{
  "norm_place": "pre",
  "rope_base": 10000.0,
  "warmup_steps": 207,
  "batch_tokens": 65536
}
Each number is 500 + 40 x the weight over its row's rms, rounded and kept within 0 to 999. Layers, rows and columns count from 0. Numbers have three digits each. The size before them is the row's rms in percent of the matrix's.

# layer 4 MLP down (transposed), 1280x320, rms 0.05, rows 559-602, columns 160-319
104:486551519482534446559497522528531540478560552433466452395501458586490500480478583567484473490492587455506476446566570471440530495442452522446463497499527514462539507530531417490493497495498565479522445470518603572456429492489546494548521431538488431486466465569473508510432494542428552486516508543608513481468513505520472506479473457468469449481539475483465532443447492405462456529460546490462529575491537529523525557415486501483487578480531560499435498508575509511524498466485507
099:485523429474508538474523488508483469525562502437456521517497505522521477461548543394556510537505461477486491447441538534501495537552511455492487505442492481555483494460470474451459541486559550509553534472498531477522533540500506477532444537517471484530507563432462493564452425509519514483527510525451457493450559569465485500426488526491532593426523554542508484442524476586479485545504503522537462493462525491454411497519513512477489449471486507552529489543548525454475558582589528
126:478486482504504521464523484496531526511482483482490458485442498464509466507458498420527510410466544514511512570558522476486517527498427493493518562557501486458454480509567465495548520519529496481485585536520478509481562491527481558524573502508572433453548499483521558464477526476546521491463455527504544511557525494341481480533440466471403491499530544499521538434488469504467478513479476475441529513448429502453514541454501539456452461479489553567475467504437561526558584482442445
113:536476451504493522479518458456472492503467430470569547530545504457438468558527427401500507495470483491535546474439481513472508478503465559513488545536500511510500454452583502488487583508534552424537541524487503433537533450500557496512558520547460467488504510558470444545516507548491512540456479529491495466445502567494483434403447465518539446576510517500440463462402518526491490489470494427639555541418539496549464502562453487556515521561521479522499518502520438493477539492497475
096:548527574499534524517497532490525505510509535553540434529475447474484533477442497525466431484496546459446433489474552437470453507481489480497491481540593467433496414536493506541531483499565525489468548462493471519475444432478490536538461563545573498458515494502522466596519441546493435476516485553477476516558543530487541487530475545473614505535533454484527509493509412416484507544485522487543492459539546457466483464464463543478534537492435516461509573521497499508512472475517539
119:534475506473504526539547481496517473461419500485509556500511528507478491555488516535454586572466540416486532479505531524521520461501496511458496513470521452472561480436446448485537499526452487458494494551468480483574545470537489486545562448535550463562448539441517433468536494506519450537527483452557468464428518503597562435453499422485506517493537464510523566463506491558442475507438573562501511499510553542470476489534487484448498480478502525441477457461463566497470512539488503
109:481482519494487512526513524510524529462492509519533481532554558526490436516461541450517470538508503458455508564490464585539519523545480456519484489524487551609492541545471504524540463546528440491443555489495508524433487497552491498517516458546484462488489533443587555479524443541521497490505484483509520474490552442457500528479484525485547463556586492502475464527425511454472462593426533442486490582516470473470478532520572498525469521496497484415508538529456544461470504544435494
092:512440428503487468490494556488501544439541492473490500472480472512505531459487469390523503469499480447547571519398537495459533475565455495529553459477518529514445503506554566425438442496469529540495523537476501454505548571388547441523402488509483462520528581498542490454539547517459461474474541500500527505517453559481523543535475578519450451472461494541459465553511544540490486520498455481432502617508519520487549510458432465575468445456463547518489524469528472519552492426565484
096:593480343440450519574525509438506517578471537469489530484519515476476478520522542302580470444507517508564522501424449494530507483528477510492502451506539530530511490442442521544500552532527471546515496458443476432555492498479504515480443459469490436526548634499494506596507527431595491579503470571471462511483449441476518411508607547543493475521484504503517565490520483511445465488533513478528453542543442481458493510534569547513578504560562552548499469541467535466482577558544526
079:439538506429504537538496406469515494477499563529500438520429522476433589494461500486513493604567488541507471500501543448484548505541504469452506438510551460490452493506520542490483467518467496466455470423520495496463500590509570477500502524541515534504471508485450451464488563496480448494534544501554496522532454498473527549487530460559482520478509475488529488504506510477444528452462464540488556535478461599492518462529500493462502439497496517524501442489479522483437543563490487
090:564578465510562531494515480464449489432494447536458502473490452472494535575469491466524540473552462480541523601534499482527500473437493594425507559496454509528471528464465582525464465495497480519515433526535469454474485574427473518546593489444501471516549516488520530506423457557580464500512492515478546559483501512534521456479536464456502525496507497472484491518492478473616497474491490507448449472527457548521446499491551466464546564467526479545512435509533524520483490466525512
096:501515514496505482507463525532401472450541523555426480504501539520472446533518508541394499462521454553469453440560531533512503526497447551482512543510467473488547407549515432540473457459461436489570556560441517505412503580477512530448473493497478572441454591522468488504515483495484479510446510498486488513462570505543466483541579508504482525552420457583517460517516553455511463497512579468466489503515537499526511498507468473440501481470533505561537520465477519491556520477542485
099:516573487565524496505462540483534430479481459542497466491505455512501519573516519427517506444576455561454476503459508434481464464456510453454496473536553581549543532452466441521507442452536497544501499408486467485531497529502431486515477474527383486482490495477506469562470508458428525540524477537484486520449478506534444531451527480550495509503403494449469524415484549495558442541488510538486518531480487540496559436443483469479501542466477515562530477543538530482550436534528487
111:553600607465547519501482541425451481446571423485434528425527474456455506494426464431499544435554480537482441497484553535479537499538515452495553549482481463430505431537515561512503496486565491450510532493588524470525513495446524506437501572565511517543535523477518482490521516506563484513560497514522520474453506476572467512448460488490521553518485513548526516537532484494489421447499536508473479552510445495511456442472443493500466555521495510485504529474465464508530526527510511
113:558502484589470412463502481469531433543454467456478480477466529511473550528460502551535438374487479493600460476452487479494486556508510489474495486517540554477487470496542541564567486467463469525571500484456492578438500490563475501500522556457448497403547500558484503535472525505483461531546466426448465510516441468534426472503471471491522496532465446362582505502542479449427515451496448520488511486452521554460444469558547446541525473524599475474526476509535462530537471594538474
089:503522366495518492559442484492501533431485499494505436482469453498556540427513476429513461487424497485530566571587495517459470544442457511507472489574486519517440557446529486515465484518508474535456526420520513467499473508481515482441478576462465510568468500569535552441573532436486525497479481459498561522498509563513475534477586490496434507456527539474477493538457496540474534553490436500576444511500563500465483496553568472498463484478483437497499573518605467500472440535539509
099:490480573468502559459481469499500504456564411497503412487471579478591518456533504492550511501583465378491506569483507486547457519466484440474486485508481589542492503494501518473503510558437482522442487514489485478569450432498515532397526556520516517514501471480542503492460511550491494552477483514460536544490511453534506510457558505539584475526474502527481524490540495565567505552622490481408493528469481507457546491535433519450483538509570459499485479508481484445458491536474533
110:533458408450515586516492444481523477498474490499531492485480492509539525602547473375489498485474462490449530461539482530537485523496483485453486498563473393487478540530548498524402506447496519480506492513465532527482542506596506524566532480489546501483567571503545483536496520444474492456510459511502479534470482500506519525478511435499505447526519511448539507454577488527534503556484522447486461457536442497455495492472482477543544492529464517461501481520452522546465548495461572
101:434570449459492501470534497493464502488500525478464527557533497478476526427444444485511581492470484496474459511511520540465468471503519521535531515582471549537455537543498468501498501514514501520472509572610527481516480530533547484457510491538492476469573512495494511522472524481531509499534482492482484480500493549478496442517573493430526509520425523486574510476575392522480510477494578415485496533473513526590448413535582517481518410539529498433528517466514476524491493449460494
103:492470515528476451484421472560495553526562481468487542492516474495461490525534517548546520563472508529535542540506483483538463537533538480442438493558534460504500532495504535510481457436416555454485416452459450459471483446480529543484472513466572551496487482511559438520493512486493550525562409460463575489537511486458557483530383444455527531544562474476436478441495512475561545527495499530497490562476505463522484491505454456479524487422469520510528492536535524486533573529494509
100:485500438467453479508542506567509536534488443577531464508533498522513466496544509449475509424476474455547472539474523497460473541508472469467521486524407492509484463484488506557399458498493492499531490494464523585523573459551432466533493493457542484558477534453531541559497535512496422526503450433478541522566524431485513438490534556512465490533614554490453500496437495547485475531508437489465546537477507508523479536481486533458499536517509467491485463467525560495461509472492537
090:558477514458483460522447492477556494477506448451481545459496488475490507467500454409511478478494455530470521505463554571464525534483491577455515550487477529533491506501486429536505502544503512479488482496497519488511484497499555573491518522492488569499496560465394554488554561544567427497466572469501514556528503541482507470505521485540476568498509470501451548528483477481555539542470506522417449509403498594463461437524514502507489514509530444538525435539489507517502515560514467
091:483524517495540447512530557490487469530457510479483454541470528466461469494475501535516514522567550433453487516583502512531495531507456496473482482474477497505543561463515485464482564481529507597500451404545491559472531483483486449523478466454523546497485467503528565548489420483587503493548522527492438440354470538450504465467453564546551507469499493508482472532455486478571518569558436468477452446528527484599491533498490501515577567486526517483561451512514490494467463537556450
086:568481508495530443458482541524642488535532477495483511509446506526410530502567512536535493501457542411506492498572529474465484433563517504545539514458466543514525454490529486452579489487553494467499477496493493511503538472494489446485489512499497457458465476556526489508569504529519478575570561460430520571510521479501427509455503490496497406484541435481424523531488521484506528421488547455516441490516512495478563510542543539464510466473481529438520459562537457568529562517431498
093:518468520479542535564482496502545485547500440514487483529463477493498482507460511515500548540535434538523573421443551429433507534458533513541585500530465476477549521564533462481438473528513453460456539442549461492448468451566534511514462557466507492532442510458502448437465497521501511478563519540461448471536519556478482516557435465484444419440480482514509469568517498538500489500503535509483428480451466510415532506534559546553509526471417493498481480407531472493530465513528459
095:524459587463568458538531508490461517478518424493568467482383488495494519507568489546441469493497497481554442513535479553551429520471457442423515452519536469542505464508532474549473437486485524512402479512566451502450480433572557469475510488486532531437436532529487534485473504493544598497526558472505545524456489508533493455475494477473497538496528509438498521437500456477479464519482518403504499545512474460480546545520457588529508471529528516526486491500544477498541433496505536
100:492527560470419533476440517534461511521413473524495536500548429541489497551518501604510540469501492556540509525485454501522508388544477501491431519442534461445510575536523556515487514494495585542535450507534482468489522495459500513531499517462534511474468452534489532524466569493541496523467472522481521443486512514499451508477278524503436525516514505509484489557462522460482469521445461560567545451536489532515504461472523463408530499512571487462513473532444487508535437501476460
101:455501568552496543507474495508458444484581533491468525428472481589462464492496547487501551543524512463518493498411428466523527491510567514507474423478462486572576440490439462484568515501380492513461486547471543451458453469526496460462519443530552514532464511477533503543476510506566479491554500446501455507500432394545577468469430437521463512459543541532536449525492499527575504498520474539496470497511450553513449452581515519585465569457472459451480483506491500497442486473493561
115:481505453528489400510493451502487425508510525488515408464535526549496522452494504527516525592558424483502523496571447606450503498485446534461522526563514503545441544490489483468497421501490470500504561547550522489525514491480501489425488533549548418562529462432506565510484500508611510497521468481454456459511529519448467500482510520496520436514492570538584469473479449541466513469508549470530483478541450526503495535488529483520536398513529472488482454542435532478414514475485520
104:520479470548522487475494541557497476463529456478497442515459494479553551527522512340495502403545485523475497489512469435566479495492495413521524612480526401538509585460566494434461392528511497494474535466506487583407520459538478513537490543528494578475508577477460546660574536511536466493521484490499526506522470450546509504542601487480490509526462471487527539515451565559519521523564536480505498406486526483528513453438569502512517518541534432525478529448499528533469471500480500
114:484487398458482425540571510544471471571515486584499499478507477447513488523550463485475479463558552455526478508504618509374510533503470525487559484542582526539506452475511539510487444548511407469539456532554569490475456509499542479487458487499574478471460551459576431516465485461539537533472470511495534477503477517497504493487601498482534502515464421526477504507539547477535545492459471508499520578434447533517527476531449441439487522508493519446538466506459512510462470448532467
097:467531490532467530531546436542486485535473459487485486546493463557487527433557558498615524587462535519512470538522446460411527552480478607501528468514507552515512393485562543451534519416430552533604555509502521490502507454481452454579546560568472489465516401462390509489516481501516530441545483523501494527493482458490571464532517495539553495473522471472475528492478500518499499495486476500481479443466522469560454493512523491480506553491540454506488471541381505512501425486443528
099:553506488521497490494568544517512495511596491549561519513515436419581445531491443474460456490464565529547454531456469511482500454473476525508486520517496452522563470491411500540543478466548489508469439520522558532480446504539544484504523423537462497513458478565460478550510503460487422468537411531447522549548543583491483512511611473509510542488441421533555439510466543597549461472476539463517516515492527506473603537526503546492499511531462472528495486492478496561477508448454549
086:541538530514533495511488579475510550523449460476562506536479451504584474493541518524498457455539464494566489512543558583470427556493551429472463463501414495456450505460462478476507429543517545436519543477473457491448467464450405449505540440465543450492507532574501503516577451515513462498493503497526475513533487491541514452472493494597546467595555476512509475471560522502448550458543519477513446573451502464501477497468483479435458522528518503470517467482520478464499539493474500
093:512564450603473418504477484512522477458473471549510473554472550531514555535457466452566566563442508502517438488482516481567505398483482569454441431493491468410459519512486456496502514514605479414527504500453471578519527499495449515526536533518502485505491432560477412450513516523532480581513525526457518452484494494465440512482532555506529558499500508547528511508532469510550476463486513479486512473487470500456430440478514523520471482455572503494485501447552445610553481461499465
099:597551504428500538499536541499426473543530510487495475473484454465488512500494529516526473456450449547511564543510468513460513536555446459516540445507493537503495512560564458555542510427552532475440431441531423373521510515480503496412478507494525511490510512589506450495474537547524535470510532522467502547518479431579427541452573458466523495468530484506436518592547503496536440507478530485486496568541472488524450518501501503493508446523495442503504463613469495544522493456493471
090:452509484534451537467502451454530453396524553459485574535454508435501462467519534441461558510529470517496502472530519410514504474483483561462578498497440576489533520540551465484526605459516495541468503458553500488512544529522519509499559536522550520505541538506457588494429562516481422632423510550525545418478578504538600511563552525549518484455471446524550486543460520524469532499461504518491506493455545494533495460477455537518513549514520489479472553473493495484518499558464471
096:513502550557481563523460560506506520478479486529468542468532526526552381537469496611507515437555487531545454510548463433541472477586487556545473504456500488511504486527488479549514482482423560496516527515508509600460504477567506424497495461505508539537501480472530456543478497474467535520497493488455519552477532550414546481515508507522396540478450474434549457496439488479482524521519503496512553488474527496528500546404522465515460537520534433434526476449477492523495515512504419
092:440479504540509495562454439525502561441426488486513493493457476494499545501487503539503440547465491498479517491546472499521519585453519479519500495510520503516435480431520481521524439547419530504507365470529433554486505549425533566521599523503552463408541383490519558566542544533462491521479473536475502527448475503455467500523473569426470519483516446507469474489478485494542488469441556496507487546451485533479421490519537518447474413468567515446539497483516498504462558501513535
084:550558543418435455441484482523505462420517530504593467527514500514493507488552536577544469486562446432502508580530507478578442515527572428532487452482523469477496520491505550502476489560447485475441435553519507527518509554493505514575449501478535471498491401444481491513491533485440496472540490570559549468486483478492587478538498589489455530502525451526529495391519477518562523487518436493488531502504491548532472519502555555469567461429453464513422533497529441468431477486440556
119:548473452535505492417469497460505571458556538501518477544516516483463474478487526420589538483441480511526577475458562416455550493551511556515513501502506413529574453583463454519493550434547516469529515499483482460437555497499544465578499525503540485506518540565425459521411493514458558536430501460549496552465564515558526480520567485486496533493479541467462458539552394486427515502522562507532477507523485518470436558519507502535526503444529474494482528526496453403447522567493517
107:499546429462552543507530449524519456469501488442496513527566469480457534560507461476487463476531463458497465512462554560577501566546439483507500532476568506503532479490473528523452502469469438514476471495524468504552541520560544477513415571480454530501487538545566522503412486542524583523540514446498533511495556510543496488489533498500535518479510521535464487483467600468477474511464510499458474504507529564492521564546472491398453492542472554536465556495538462447440508523507441
093:506481475486522431575486486530468477466590419504473401580442510434492474547516458454520547530533468528470428529481525523508522470538490471546479568489518498499514524571487563502457515546565459443505535439496459463514500513487465575522521511508501452542543552537512480475472511507438494523523473429486488422456472495515442507489607455545455454528495510513449499505450521483473481487501474528477502578489371507437520481510479506474527459522499551480470500447543486512562540468476509
097:459559497438494514473485484409506438514522499466529470506478477522508492548551499545519526459523439472525502512539462502473550523488579493529544543528491536562498537456517484487516522529440480495519431552460568472480462512547466412552547529480430508450439451513470570485458517494484519449543428506544482531461592570526563471427412532540502493522516501398479464457492459478507500551459424483488458529490526559466469450488574582522520473505484574474515461488478521489485497567571502
# layer 4 MLP up, 1280x320, rms 0.0683, rows 560-603, columns 160-319
104:519547498488488450494511572530486491459422570562500505451581523483525502523454560496471490447503478505551553477472478517591516445465505545424473498583523548451479499486524504533475489525532506507491458476490465521562505544513443516476527488498488536561524523522561426578499534461474487451433524524471430498516523353511502443470509492492532414508481562496580527471474550520539529470508503470531382546540496479533523453411540510474418551498458525502576443451598562516460540499494452
115:545526439491463482582531507507496511529478574478466445502547574451497480494525572457472457464492505499525582532506499443539543424556470451434517508528500547580499500491487467530473504458574426459434468512410532502533477496556468531445455514413492500542571507523512481560482510510531477526475426548480513476418497531481396488521576550465518521534472459496499489419451527485463544485542546505514511498499455521474535488603511543520459452537491452459502480496521508510482517492512504
108:555495464464552469510587442489620473513529562399538469534530484580499511572504529491535406567456501461472481449415557486505511463545480459488506508430545444502475434452489559487460508572540490553512437549492514515442481509472521501528470482499518513514495552456553527506432489519536490517446477528460506515471475504535511451525498514512503463403490471539521469491483479497442534449510457386500539494410466429507464458510498508519451551489517528489544459485450480579484500558483561
097:540475441403536503464503499539472525491480521475498644490516523583481486536519565513472463457477545474491515504520415461508528480477488487503445505488528501490479507500519537472486499512465514559484505533528548486533486502482419523532509450448420504589452494526498511491494533479496529490404524574489468491450440495518391521476545498504445483515536471511499578497561482599503424515481498488488518573494497546493562504498557491539483498522557517487492493534468416529496497550391482
123:509515417470418526547513496455574557506496493517556483470547494515458463541547553493549509538520544542533562487502425500479527501489463473472460530442534516551506459471437530524467521519520376475435427533396523494511478569550486478495482441551462508466470516509536499498541506401499445530527558575517500568464485454512478601530547542530517469487486530507476578452510517477419490419486516499518521500509513522432462426579529515486468481463455564480508455481539472441564519522483531
106:579449469462515528495514570476555446614509448474505502459481472491513467502488504469530425518447425455521519456510516471496536430491490475482504491519492469471475480476530535505539452558467493512538553483522468544565515520520558575538423450467491562484472541489521427470447512501499568504414481454439519504499516463530519504519486543495501517548556488543521439506561484488513431481492504512482486552418547491529424505494528500474510560507500506496492519565498519551489497542500560
092:485514462496494493507512482516521483459492572541550546459566476480521439501537535481489548517452504520492505526566505535520493533508459476482491487570534470546513535507517502465507532485505537487492486458526533448506501500523501497507544525476483491529487485504493541475536506448523570431475486590482541483495534468606500451487509446514489499499540512486517534444481423545525589427476553518530499477508511484525448489561610522465547531441517494522515456546504564516504498522427554
075:525455432497512551561543535456568527582484502517534490426509535502532468507490548479525484532511485467518486471439477450502522438491453485481475491521501535520530518432454539516470531498529543479525474511435467415522462485487459580449472488440498477441511599499571502509529484405521476470491526588458510480457465500577488509478596526516447495506495446445561544485510502536439417406502418542549484494521483427494481488465488528515544513504529488522465512443436545473482463513526514
085:492485512515526435496481565468499512480502473476536546494549516487544480521481583459602487414528521468489477454548420409511556487545489516511521531446460483506443503508433465433429465450534513496522471479472560406516517462431511536513462478543520516497582560521497554512423425480501454453431488513495521504521495485530471452470552526521441474554484476498595535554438514564517449510579546480524492482507511408552446455421450519489553480553505511493536507505501544472489480471548498
096:586506521511467521559526528473522537473501506504468512552584536527458463498509511465493568479466483458530511495435478459476489512480560466508504475489519468491530408509407503557510493440511467473457494495500563491523469459533550535493532472513454560576479531494512456570470529471447563476550470505486495521453510523532467499516556551497456566492503455468526440539455571561395492488514412456542462463479483423441421491472504515485511478417445505502517575479530495446471509526512491
110:522542462458463527523446575505497532504468531444433589495510561420524450554489505533496490506553488468544505492511487483526538437545498535528520511514503466463568463445481521544479542479514429566507509481427475414522517580553464508415529449514498527481475511503533465515472531463478434511500476517490460477491480448486450560541514490469486447567474554554521441479512522554440559472501462467483498506463558426521502524555495482504591506525587526511561512467564601497459508550528490
096:503553495463461586485549459542467611464550551452487458517481470544496475460498512501545482548415526505534531585490492590486515473543487486502527464492530476387499451507494513450476574473514486493501458533491565519447471427532548489506534490456470468489471507482417505533520498515528430507460579473481469512541533534491499463549542503481493510501514513554546443526516494508430539441498499534517517488470545507534486531560421464491555405455534519420491504530421444496521560521495517
104:485552459424485546532530530423526473449575455495454557473538478551476482511499549514465489521496516579551505486450469467459573401536494512439489497480529528517524453591535504536515505480476553551536579467485521498518551547522468489422492469493481546485490552480498522524492504479576512502465464481443489483526473501533447459520512504466495497440544518556532435480449538507484446527525471545521508514473542443574543500490515536518493583450506490539558528545525531461476477499484480
108:497501502483419505592483498547494521488460462531504572493557556471493462468476545472537506484489547580521499454483522523539522439395549457518515470474473479557496516477536428510496508565545464547425487509507489428546461522433449519506502516460416502531545558495488474555478434477484431542478564571530410561470512420469463529461510529537419467546531505500483437474510490458489526482485470451462486474448463406469481407452530512488475502518462482445517510523528570537493555436437458
096:498445493528491518491600507401588548559513572478482510490477473574456494463479528547551513538515445524518533422500528502525532518487509521495549523541535508531521439507448500525499519497558496541478415524492408499530496560574517556486519476528463460516488488489459478493472507544458518526548457533418488478469511465531511510490477506492485495463471485519593430510527499466423524485543431542502587558418452489506456434493463522470623515497553522571497500572521550461521526462528552
101:529503537480535520554540477473479551501459520566473458525561544467449437482562545493495557500520511499538527486505493453515519416546497577562549509447521522607475466475443485490502520477476514480443487523477468498547508440508470531505494437442496499569468515438509540538521519472501550477519493505387477525353441527498449475526547586440472458483471513518504476468514488578440505525438516459557531501517481440505498509537580545511462563507500477505476475399487488464531614543489477
106:521538450480475455531466484505594518523495519483500458441546487544469469479528510462388436497522456457557498454551488439564493478516465521465507578592518572493543521465505501490445489490563440505466497448519447507558474534504585570500496514497463510535422523453550468541543528510539508464508492467478465521459482570495461496608471553497515414480526501586497498459509560530453496504457484445505456515494494455463519487447510457512434526455464483467502475527440463521446468521468473
099:522531489540491552473501473477578478511465593499477573510552458469477408598432514503485531506517557552505455399472459516558529508525471454493505528504547492464534405525482539526557494503487535556511550461468441570496513525545497453517465519536476530499465533489549488466422587434483527512455541485484458472521478472497514504547539537568589516528475522431410527551483535453526489465565466526446526515521492539422421482483477517513484534558552572525548475542477553498507485479458582
111:463490489478485520459573496483502531525516494529476533460510451522463553503612534480510445462480479483473489452449510481565497460477532483487551486451488531447468446474534548528510534555501470494504498482477493528505525520564517534466511471543409457526430506548495471496520531471547491519451549526406506530473559522503516503481496510585542472436434527517519491527511505569382497448527485471465557478459501345535516450545459542488479476487557504395531493548476493539422513456511538
106:494464472509507451574471498501506494556482460504542476482551553445403451609487525485486441428493504513498433477466550523468552498550504477464490472489464560485449419559492528519462602505444498468521550507545519512531561548556499535523439418484428453494526540489543469567492566523459452540444524502516458440430526450442469485491501528509459457501452494543478442495510526466518495549479479463479544478549552409554459493534505454515465506529463512568518506472508499510494503573519540
089:521427479541459528458446507474507512486481479507514481481533508486480481488514524495513518514483569518533515493495469456520457437526552415496472471379533505568502496473504575512499558522544598565493540512527503500520489585498462447468423481548484391496519488556568526557478459493510494524436468525489496511489441389463499527510495530485441450491488531504533470517512510490526561413537460431491578456529533449587503564456520522528512497514547530535492544426492480520509482489507492
089:515470462485467493491466516463521524450553526499551482553487523590518511469545501483545540571419456495458468518466496521574453477457435527469514586614501552437527422501538449562485463562498524504533562539492501476493427545499481589447533495472517454456556520507422482466455557491538527515478506532523473515537551532501535449530529486511496549465477522478473530553508483502450454469474521548579470503504500596447457469463458507558494526581500438556491493522511486464497509477460529
085:469522465487484555563511398459417526540512483424524564545488509469517498497436529520525494551451529523469594421475437475481469469530512519496457472542504465436542518509471560437470499495469508537509528407414504536498531561480510511515465469503514505544521543571506516500486482492497533502408510580593528449449514507491572492483470473481494551476480513544572439507505554537470481507511511559541581498435533461525493478464507485507481569478508440522500541503426575412477461471521541
098:520484448503526572498541526535535551538470545454484484462471519511522566553483485495464495505496449540446459447450513457488556543466550454526461481529532536506436524479496483490469512531501466485476496405509513392516504572557452462417497493479544539462472489502452509491469488470518467523436520488552514414469464458490505489521503490544527510425500491520462525506472475473502525540492542447574439573531455540456456538497516568513462571522528529472546485522430556517583492473489541
096:540493525492515501548490545460458499569450494532508523546455458472542443518504568491570461478510479567524520507543471391524451513485555489546494523500495488489535455468523557480554560483485478450495509441461494532552517555506556518506492498428479469559509514480521539504469549469479477520529515503414470520437523502482505504505502513549486454483423510529469480543453521528491475478475450441504522497514455510445518502510498476426469512449486421458505490547452387535517455607560502
098:541513456492479498523527511491555565496553550504436502478552516458515416481474487491449370439453517516524538495431562515491620476462515469497491495591468601566482460464508487533460452422561535482530519479500459547590501456515494505513478531442507488496503561381537482481444479535480487526460431516519521553460532477497522483500533541478503506514551474573497526461503466545416539502483506501481472569493456547490518511534547492561492602556454527578617463521449549424491479504519574
108:506441418486446516577523521509516485603474497473494473521541477454471444478458476516473478417558492486519463456529488413416519459481548496485501494489431526447560543533497469501488484536462437497507485558515502441504545473569447518457474431508463450523466488502499574478556486443471468546501500539494490484485503463481486463517524514506499492493524474458492392437457470566491494564542532536477501461511445501471505424503547508478452585485457479430562481505459527466488561557440523
105:478447489464469485529559606508487509527480463512446460510508509458503487496499485442523557418531511556531499498457504498543495467480571535551426498460535474588483486548444523531497451527493467549429499455493614485509494571551493545466428416567448531545531487512582532521556463503528474516557507555508502437463505456489475512530530425512469496497562528499478534508462541576460467468474462463547468404519425527474519480439494494511499504486511560515578521513496481464541574501508559
101:496426460508412515508500496458496522559462524459476543604450517585469548522481481556536558551475534539458448489499487537575537481534578526491464457499503584443553524529435559552532583458476523470555462484457534475582488619520479474436495385480523474524521487537416542450451483446547461531526500485506509465440494517478471437483502574517510495518505583507497470473476518443500440473461493490487502535482468520485554519492493501465562526503530553422507493514564494480551518509511560
101:524525484532505538516470502491459527432490488555474508429517480535520474497476541425424531439420478588577490566439500464537551469473469536515463508546494472469537487507499476580523429504537485510501443528441536435479522542512485549558458449476421490498459530583443470527493516489547484566509474485547519521468478555484450564509559521495456518497527544517472543465510499563483483490485573489512455512512396486491433520520495499453492512499477480491482511517460535487447493483475556
094:523428528484523481531497557574446516462546641514520480466476465434509454583471475468530402401438493542481466553487532487561481446534565375508461520500495480546482556462451455599455439560466428471463491441448489492537431541523560541490507473416462533542486518517567504484453515428512543515436471485544464533448564505517408522466516495496486515454520485450556439456515547536491509444529499547465533527530427497470522490478472532484482550554513477548491587464598485506500523467575551
099:537464483508496484476494444534461491489485511406525498532447472507421485468507501459572491456506478522476535489502531443460463529459575510427499472434463510479489483547551547527504491504466514402493511419507489471574564510542503533531538478493451515568478546476549482509492490533462529421429534440476430550489547512488440511495507561495479463447500504389551472555498531440489461526546436464503408584539497518556515458462461465430515519514556432517560482491531516453429484450593470
097:502459507452465462525562531460485467480503529532474471456507464544472481539504561471569495534490471486475520509526441491567541527514562446497452473503497517534528540529484462585500495483521449502418495476457472543539490530489586462514477485516539489505466484452539531610441568512476510493504572449513533526466547483502525479540534594483515517537468509459504527558457490470506488493471558481503530518496455451511495464520542540497478493542525526540491509518502531497534493515478535
093:515487528448542481536559523484534514500561534535417518414522566514441453436487481505523504472588447474546587461504442492453519519464560392455561530549593548494496506463427473521441490446474449498524509491511503454508491435485504524560471472439494549521508539435466516560463502462455478473536445512384504561465502454543495439598515446514510544535537542542521441484485447489483581567546488469485448510536458494505511431505529502521496544523471484489529526483470524437586576513486498
100:501430516480462429513520508487545455513533443420493577476436502416552508463533516443492495590480497483504519556499517516475481454496557536429524500548481487527439427489447543506449455498530505475596584425528568563503511478509499453524499581419510460504519555431421480503471486518590398526477487471490499462487487499471521522527525527509536449497488520489498511470473471474455554466511518554524416469508486501571458458520498479449515565480518540530500479531546522435452478495516501
094:525488478490476551496516522586557474577551433546517458474498467502527510444490468468492442397442437462582567529529559482515517548483450417502527556480509493554547531446547565529514450530492470501515496577512576443431466446469513541558495554419500546512531509487611504573526485485492549505509508557489492514373526462496487507520497544514480499538539435503506518496469544557489503496508480482542534487573462501428488468498567521507464527518497501436500468430542483539463535491510533
099:509554486504501515540554466428512514521515556474485498516501555513510536450519464501472469528428492520427541429503543505542479490580418485516486519483521492534527537480470441533526544480523453507514471544456463459552503531505531623489465487534543496528491517470529478533489489526510561561468519485539506512478449477598481527500515486426526461402568531452501524486473524501486564467455534377529501441519449547456448463539472495517512429497541549524497479521461513527461481514551541
103:532446506488481523492506471532488534453494512532439510501453522416485505493553473504435520493500523495506474505449474510458502465522516461508516474576480514557567528526386528543480540498523516471551515491468485459497474550525573501361421507474517522493482539484466487566515593493524465581484454537507581567510530426528457519471534510493524500488510417524505471468508509547465543553524512434460561450504473516476563468527490584434514532481483512480468515540465556470522489429483525
088:496494429491459482542523495527532533492479467477520448505556460504577476505517557520518463521429527514538505371438545498549465507480422589453564536461427538488494522488560495541501484464613529576568519428517564500609552483474497498422488522445489502484501518495584460503525493483493527562520479447456481503497520467493475498485504441510547475472485517546493555530550516483530462525484521484495495430465507568463504471439526513525487458564518456525483523509513555534467532473500548
108:500546486462462452549556497511481528548443529562464509501453489525539497528487638481554428468504483503517509416418553502559536496441496523454518535500533540505471464463523524527390514448531522551438502564518515482547488557512384543439482487569473510561556516480506456539532501437459524477498474517509457535536546422518512488430504490562502470449528519479496553512453627535547472592445405495436445499467556491440542493512592553481542485545557476516484505557490516522488512517521441
109:577533447502523513514510482526522469510515572451537544472525478494458473450432593463499464560444445483523493533449509541545484457533446484476409474498510484591463507409434581509481548478546470586400527483488521454546498494473499558462489483524520514535492534475558496505557483507543496466495533456487477505581483475517524497494470455557496474502523473431466510501450560533501518501545443467478441521514538444522470454503578551455488473507441510549489606520454562519478558461545500
097:509467491511472493463546403537488513500416524525529542482466484516523483475442583485511545561463453568555465503529437435524483445447460536506494455511471471485501494530500498473512551497509534515520516536449460522488523445514508541470462484522466523510565496502498478522510481478590562487472552499418514504497531471572507461538516554398480489493504497464458566492513459494459475389511491519532525522499496488519528478499489563446517474505533474485464513570489542472507532510441505
105:611537522435470494577569545465526421497481589464466459471439516480467495494522495501516487500560501484491503496530486441533517479489512522487477456501538507482528557436437522533539513540584512567430456582472475488547558508592547538476511510508483499561462497472491481517479615500514464547501459496491467485522473422561527524523505519510536497525465509511520504504514505481467482462488584601481584514447503503514494443595544471488544495508543459488469534504454525486474554492525465
091:473439459461502497517481467501510540497503476488532558545528454489515548525491479529449400461456497451412582530536548500525524523499511494448480464514585516421593544496437479464545496477488461506506459520503549434547478469541500566513557448459507522571546520553518480492474469423539520531488540415547444496487486512545468499488481490491534464523536496571621482522512501592546465526442510497438490590513427512515506530492563536492594531478484451540469546529466500550515534559522518